config.toml
norm = "rmsnorm"
norm_eps = 1e-05
learning_rate = 0.00166
beta1 = 0.95
max_seq_len = 256
z_loss = 0.0001
train_tokens = 149300000
Each number is 200 + 40 x the weight over its row's rms, rounded and kept within 0 to 999. Layers, rows and columns count from 0. The size before them is the row's rms in percent of the matrix's.

# down: layer 3 MLP down (transposed), 768x224, rms 0.0524, rows 172-181, columns 112-223
# gate: layer 3 MLP gate, 768x224, rms 0.0638, rows 173-182, columns 112-223
# up: layer 3 MLP up, 768x224, rms 0.0624, rows 173-181, columns 112-223
down172,101,215,138,172,216,184,161,222,230,159,210,235,239,148,211,178,210,228,165,158,207,242,122,233,213,268,218,191,234,247,172,280,199,195,162,142,232,185,206,150,132,256,244,120,168,201,271,122,128,235,164,272,229,178,212,205,254,130,159,224,234,205,210,214,216,168,231,203,161,158,221,200,251,228,193,224,227,163,247,258,225,213,220,190,276,126,212,201,221,177,178,199,163,195,220,263,224,281,214,233,206,202,170,194,146,221,197,187,264,305,176,202,196
gate173,098,230,192,143,142,157,227,156,246,207,190,286,143,223,222,260,219,203,234,230,230,203,132,184,226,115,109,195,236,237,158,231,154,174,200,200,238,249,110,194,187,239,227,170,144,208,176,223,205,186,239,245,151,230,191,251,156,240,188,192,228,170,157,211,210,171,207,161,265,122,246,77,88,173,155,211,250,218,192,245,129,226,218,248,248,218,158,207,176,228,214,229,144,198,139,240,185,230,169,226,195,196,172,164,242,236,178,196,209,235,199,190,328
up173,097,163,168,139,148,148,189,127,167,201,205,204,167,170,167,260,160,232,205,203,192,191,211,165,225,172,127,219,131,186,198,183,194,214,161,147,219,219,174,134,272,191,219,267,175,183,201,132,206,169,236,233,132,195,178,218,151,222,189,160,229,249,132,225,146,213,190,138,229,190,184,132,221,193,183,180,223,212,208,224,121,174,227,172,203,195,274,174,179,280,184,237,209,181,118,219,205,166,125,197,112,165,124,172,261,230,253,246,193,212,221,163,225
down173,096,195,229,208,153,195,136,190,239,230,198,208,189,237,204,212,194,250,205,198,174,171,184,181,169,155,261,175,252,167,166,254,250,189,236,212,239,162,250,209,212,150,208,198,197,166,135,239,228,168,218,207,172,172,187,220,146,178,145,156,183,186,148,176,184,240,223,151,179,211,120,239,168,136,160,166,160,217,198,193,187,216,143,223,197,196,197,227,238,209,164,232,232,187,212,148,175,150,227,173,193,185,219,250,163,212,180,245,179,291,171,264,154
gate174,107,226,257,83,200,207,190,204,197,167,234,198,179,289,184,270,116,183,150,179,251,181,234,150,175,151,213,173,140,175,210,152,162,121,275,139,249,158,253,289,184,197,209,181,132,225,205,220,178,253,134,181,227,213,218,159,178,170,215,180,209,251,134,246,348,162,192,172,144,109,163,127,153,215,162,170,204,222,180,262,272,192,190,191,156,190,165,256,182,209,191,201,167,154,235,238,230,236,194,190,146,260,223,198,220,204,173,125,178,254,204,197,194
up174,108,230,146,111,138,255,212,210,138,182,212,189,179,222,227,217,201,217,180,157,236,221,159,187,166,216,167,101,210,191,140,163,273,180,205,310,220,236,225,179,141,156,214,224,200,253,181,197,185,204,188,228,262,314,240,126,198,158,198,141,130,187,171,231,279,166,246,183,232,211,176,240,169,220,174,214,194,192,255,184,221,207,234,242,231,207,222,253,111,226,242,176,172,142,249,175,152,205,258,217,217,198,221,216,266,218,148,200,263,250,167,280,192
down174,107,240,198,176,170,218,216,165,191,179,196,124,213,234,151,237,143,248,175,167,196,266,216,171,194,197,194,154,196,209,272,213,247,181,211,171,162,172,143,266,171,136,262,280,237,228,173,146,160,178,201,167,237,197,282,206,204,132,207,238,165,137,224,110,180,195,155,183,177,182,171,153,220,218,201,190,171,214,117,178,209,173,187,281,212,178,291,200,145,203,147,211,237,276,194,223,166,203,212,168,173,149,185,182,195,225,184,165,163,228,204,185,248
gate175,097,201,154,206,172,140,210,277,200,187,239,200,181,155,283,116,226,159,221,177,218,208,204,207,248,135,249,179,239,216,200,212,210,201,222,273,207,131,194,192,245,144,182,274,184,141,182,255,185,233,216,198,250,213,232,210,198,140,213,244,243,262,162,243,220,167,171,270,201,212,193,224,179,259,172,219,137,221,276,189,206,226,194,212,159,251,293,232,116,207,185,215,186,173,162,175,248,225,228,204,188,240,134,118,160,246,238,210,234,223,218,230,220
up175,095,156,207,155,187,192,205,225,262,162,229,231,168,148,177,190,196,184,171,262,267,219,208,235,167,139,196,63,149,219,186,66,160,169,241,142,234,160,175,188,158,177,188,206,191,227,202,228,257,144,159,165,260,212,236,181,181,182,228,312,225,211,229,219,130,174,249,232,188,208,192,161,198,237,198,218,216,249,208,249,228,198,253,333,283,172,194,190,205,188,140,151,169,205,141,168,208,242,180,190,207,153,167,186,242,210,192,296,255,233,171,204,199
down175,095,178,235,176,185,268,148,162,175,176,170,231,191,249,267,198,199,158,192,219,202,176,246,163,276,256,208,200,244,128,183,258,253,189,216,250,171,204,216,205,150,218,162,189,207,228,184,159,130,176,227,152,271,204,203,240,259,205,176,169,187,176,151,138,189,219,223,169,236,216,140,177,277,137,170,176,137,195,221,183,190,186,196,154,117,140,112,216,273,149,218,180,211,208,226,147,253,195,194,244,246,194,188,203,189,260,160,157,234,185,230,263,228
gate176,098,201,218,163,138,193,191,208,164,193,193,297,179,216,211,161,174,173,183,180,240,150,128,196,214,227,219,175,183,198,222,209,270,186,241,186,225,206,188,104,203,159,220,257,213,167,204,199,174,204,232,236,204,160,207,302,152,199,213,163,166,228,189,191,244,261,95,115,212,239,174,210,171,202,168,278,192,151,162,181,287,183,151,183,207,236,190,222,201,250,317,161,183,175,256,151,213,187,238,176,188,230,214,256,210,221,159,147,189,207,210,255,177
up176,099,251,245,149,160,231,171,173,283,214,159,188,235,217,228,241,233,172,227,230,253,158,194,195,194,263,219,194,205,150,216,192,190,285,238,224,237,202,240,255,114,193,202,221,188,191,175,166,203,213,177,198,206,239,149,198,213,151,230,193,280,199,206,194,209,167,246,259,167,153,176,281,256,126,161,296,178,240,190,221,71,229,261,188,256,212,163,195,234,200,215,207,209,138,138,221,210,280,188,219,127,188,229,236,175,200,206,229,154,191,233,205,195
down176,098,195,196,224,196,202,184,212,205,99,272,224,170,186,187,204,177,220,223,191,198,183,165,225,244,223,206,215,217,182,256,210,254,151,283,209,156,216,145,233,144,274,121,286,275,170,171,156,128,159,226,238,183,209,191,191,213,267,202,234,126,235,200,270,210,170,240,218,213,183,222,216,147,235,230,190,146,225,213,183,220,227,284,150,192,254,136,194,148,194,193,197,204,258,220,236,256,274,138,181,204,257,144,203,185,159,190,255,245,205,162,170,152
gate177,099,128,189,191,209,181,170,175,243,243,314,244,243,208,275,203,262,208,152,149,251,177,206,170,231,88,151,124,209,208,178,187,206,210,269,242,159,208,160,187,163,213,155,200,120,174,192,131,229,179,256,131,184,261,181,250,180,226,165,176,127,196,137,220,292,225,221,145,157,179,150,172,248,189,182,258,188,232,229,207,170,187,168,214,164,191,137,232,215,184,247,140,183,232,221,210,220,194,167,224,167,186,252,199,231,209,203,176,195,209,261,137,203
up177,101,192,169,209,255,212,199,167,202,223,245,171,215,183,224,182,176,265,180,120,199,178,159,214,246,173,143,213,228,197,178,179,228,217,186,246,175,261,209,171,171,217,130,225,244,216,188,208,220,196,279,176,218,291,190,213,207,99,249,115,155,172,148,164,257,155,164,161,153,170,198,216,276,254,167,200,186,316,233,232,167,201,198,164,133,116,140,217,277,195,244,143,197,200,242,255,203,140,225,152,215,205,213,215,226,194,205,281,197,166,196,240,117
down177,093,213,234,227,178,214,183,223,202,88,158,229,195,165,280,160,169,236,169,186,181,247,137,248,228,177,166,248,220,169,167,143,248,212,219,231,213,176,202,237,309,233,165,168,217,207,226,98,246,204,192,146,206,218,202,145,190,195,227,326,237,177,142,199,204,223,182,178,186,199,218,181,195,152,307,196,248,207,257,275,131,195,257,160,238,196,193,139,224,271,116,178,171,190,298,165,295,194,182,190,185,212,192,202,238,235,190,244,168,161,219,163,147
gate178,104,204,201,215,182,228,202,176,230,212,260,228,149,224,185,161,274,192,247,149,185,143,215,163,256,159,211,221,126,255,200,184,223,237,243,164,231,187,186,151,196,196,153,190,150,249,218,211,144,235,190,193,125,149,158,201,222,217,255,307,254,200,176,188,299,172,209,164,250,218,275,145,199,140,205,203,232,166,220,185,195,162,200,246,243,250,198,198,246,123,248,240,172,238,180,128,214,190,267,193,112,262,237,216,155,135,231,199,153,217,242,208,211
up178,104,203,165,180,216,236,178,216,162,156,202,205,182,258,303,194,94,258,141,184,194,223,126,216,180,221,151,240,224,262,149,265,197,240,249,243,136,170,184,190,234,254,156,211,203,202,171,166,230,274,165,210,188,240,205,170,252,219,161,204,182,181,166,194,156,173,153,231,288,194,223,208,166,213,232,276,147,173,186,226,179,190,245,234,206,163,254,205,200,169,213,214,249,218,140,177,156,250,195,164,177,243,186,249,167,151,162,167,227,181,197,224,303
down178,102,186,156,157,222,247,229,182,200,138,185,152,180,197,209,231,195,273,238,165,157,188,229,252,195,239,202,183,108,184,218,243,203,273,168,198,192,175,253,179,197,231,225,165,187,258,161,172,198,224,157,272,181,249,197,159,234,161,202,183,115,275,301,142,199,276,173,257,225,228,189,227,183,179,158,213,240,242,204,132,236,156,189,283,184,224,128,165,170,230,195,167,212,166,220,232,300,192,193,252,212,133,189,273,214,195,175,259,173,272,149,213,199
gate179,100,145,272,235,140,232,191,291,243,194,158,180,153,204,196,299,211,148,154,207,223,225,196,224,186,151,256,210,149,176,205,241,168,187,217,259,221,208,109,202,201,171,183,225,201,235,216,167,195,198,279,179,264,191,214,223,235,137,173,196,231,281,239,185,187,195,134,250,260,244,164,201,201,182,202,155,170,150,242,227,230,172,215,226,173,237,170,185,150,207,189,94,174,295,251,219,221,134,277,114,166,209,201,204,226,194,236,182,257,180,198,138,204
up179,099,211,162,266,138,245,229,168,212,170,275,214,166,209,267,228,143,217,172,151,220,212,153,269,287,268,177,248,223,201,210,264,283,213,160,175,152,168,139,204,174,248,233,232,197,135,193,167,219,204,197,167,252,167,182,236,228,170,187,119,89,230,212,222,199,159,203,187,168,178,119,199,260,160,180,204,230,201,243,202,270,184,187,163,196,193,244,249,202,118,190,193,262,175,245,217,223,189,244,218,170,220,168,202,157,207,226,225,205,162,268,164,241
down179,105,200,238,164,190,163,268,168,157,182,210,203,185,107,198,269,208,241,164,207,274,170,123,198,183,158,193,234,213,183,208,175,236,163,247,149,273,151,144,250,241,195,272,102,191,273,197,161,194,216,207,213,102,175,299,206,210,237,207,209,188,154,246,202,153,224,245,159,238,235,200,173,216,214,200,219,139,184,180,212,153,260,200,238,170,203,238,168,193,259,180,115,200,196,203,158,208,125,144,257,122,237,303,170,204,214,150,200,248,258,203,186,192
gate180,101,224,225,144,150,257,191,202,141,225,186,167,265,177,268,272,195,204,210,209,238,135,188,190,165,183,188,156,204,265,269,150,224,213,134,206,214,275,179,252,266,210,144,244,205,260,243,213,251,242,193,245,183,235,259,271,215,222,193,202,243,206,172,237,214,156,177,175,208,214,204,156,208,176,142,238,249,267,213,134,220,246,175,217,315,231,173,279,209,165,250,225,239,182,155,133,201,259,271,170,189,259,265,182,154,176,214,190,242,275,195,194,127
up180,102,193,206,225,128,229,207,137,141,151,200,197,183,213,194,168,242,174,180,225,206,177,229,205,180,191,154,157,181,278,175,88,230,168,147,182,156,233,211,231,218,177,212,198,256,220,210,209,253,213,262,211,199,176,252,168,253,133,204,234,227,220,236,196,166,145,265,192,205,142,141,220,248,234,180,229,246,167,169,190,265,126,83,176,157,156,177,111,229,205,162,155,178,257,167,228,223,151,194,220,180,240,155,229,166,200,181,210,149,190,173,173,195
down180,105,176,204,221,180,182,214,217,193,197,193,176,194,226,161,270,235,163,168,176,194,181,187,213,212,248,222,189,157,195,90,174,203,229,270,183,213,244,184,208,193,228,224,202,180,237,239,160,203,226,190,210,220,178,161,188,192,153,254,127,273,208,150,119,170,232,308,138,235,265,264,166,196,164,207,169,200,232,308,168,179,145,125,213,235,175,195,204,187,232,176,206,152,183,214,195,262,195,220,189,243,239,118,285,253,237,210,272,223,231,148,168,267
gate181,103,168,172,166,239,315,155,197,210,137,182,157,250,215,172,243,202,188,230,126,222,180,241,223,193,186,172,163,244,147,158,238,141,242,271,232,187,242,197,237,215,222,240,169,138,197,265,212,171,196,165,244,97,151,215,139,287,168,231,234,203,232,155,175,209,223,113,187,180,139,209,245,148,249,278,150,157,265,166,144,183,247,217,202,211,192,174,180,245,257,262,150,203,231,165,223,130,188,129,272,196,216,216,235,228,171,261,168,192,197,203,223,148
up181,104,240,214,153,204,209,280,231,52,188,195,156,178,205,183,211,160,197,177,166,200,126,162,191,186,255,220,173,186,254,232,167,192,190,207,180,262,198,193,153,134,207,195,160,185,188,231,186,164,178,180,213,151,207,227,214,247,247,221,181,136,131,256,215,194,219,204,229,204,249,299,151,188,148,187,212,201,202,180,209,122,189,219,203,258,136,197,234,263,217,151,233,270,204,147,147,80,159,207,219,136,190,133,168,193,203,157,160,188,210,211,226,279
down181,104,202,166,222,196,155,200,185,215,242,194,196,231,234,205,209,142,140,230,224,252,291,227,185,174,185,181,180,133,211,150,204,240,219,209,211,214,162,250,202,192,216,242,187,190,214,262,199,221,209,204,296,254,126,206,268,160,266,186,167,239,240,254,129,213,191,220,244,284,224,182,190,188,201,243,167,231,224,230,140,149,133,284,297,137,205,170,173,187,216,181,223,195,161,152,228,170,178,220,189,148,225,211,198,215,327,170,166,206,223,214,179,186
gate182,103,213,132,226,197,147,206,127,148,292,248,228,184,162,156,188,242,220,252,160,176,158,190,97,209,152,186,236,216,211,211,226,199,170,171,155,208,237,154,191,237,184,216,245,259,162,198,133,125,263,253,151,96,212,197,264,243,217,223,184,200,195,147,207,247,155,138,200,221,151,142,226,188,205,248,219,243,206,214,151,184,145,259,148,212,117,208,242,150,178,206,231,207,215,258,186,166,202,192,134,213,267,127,139,202,197,256,215,213,168,288,228,308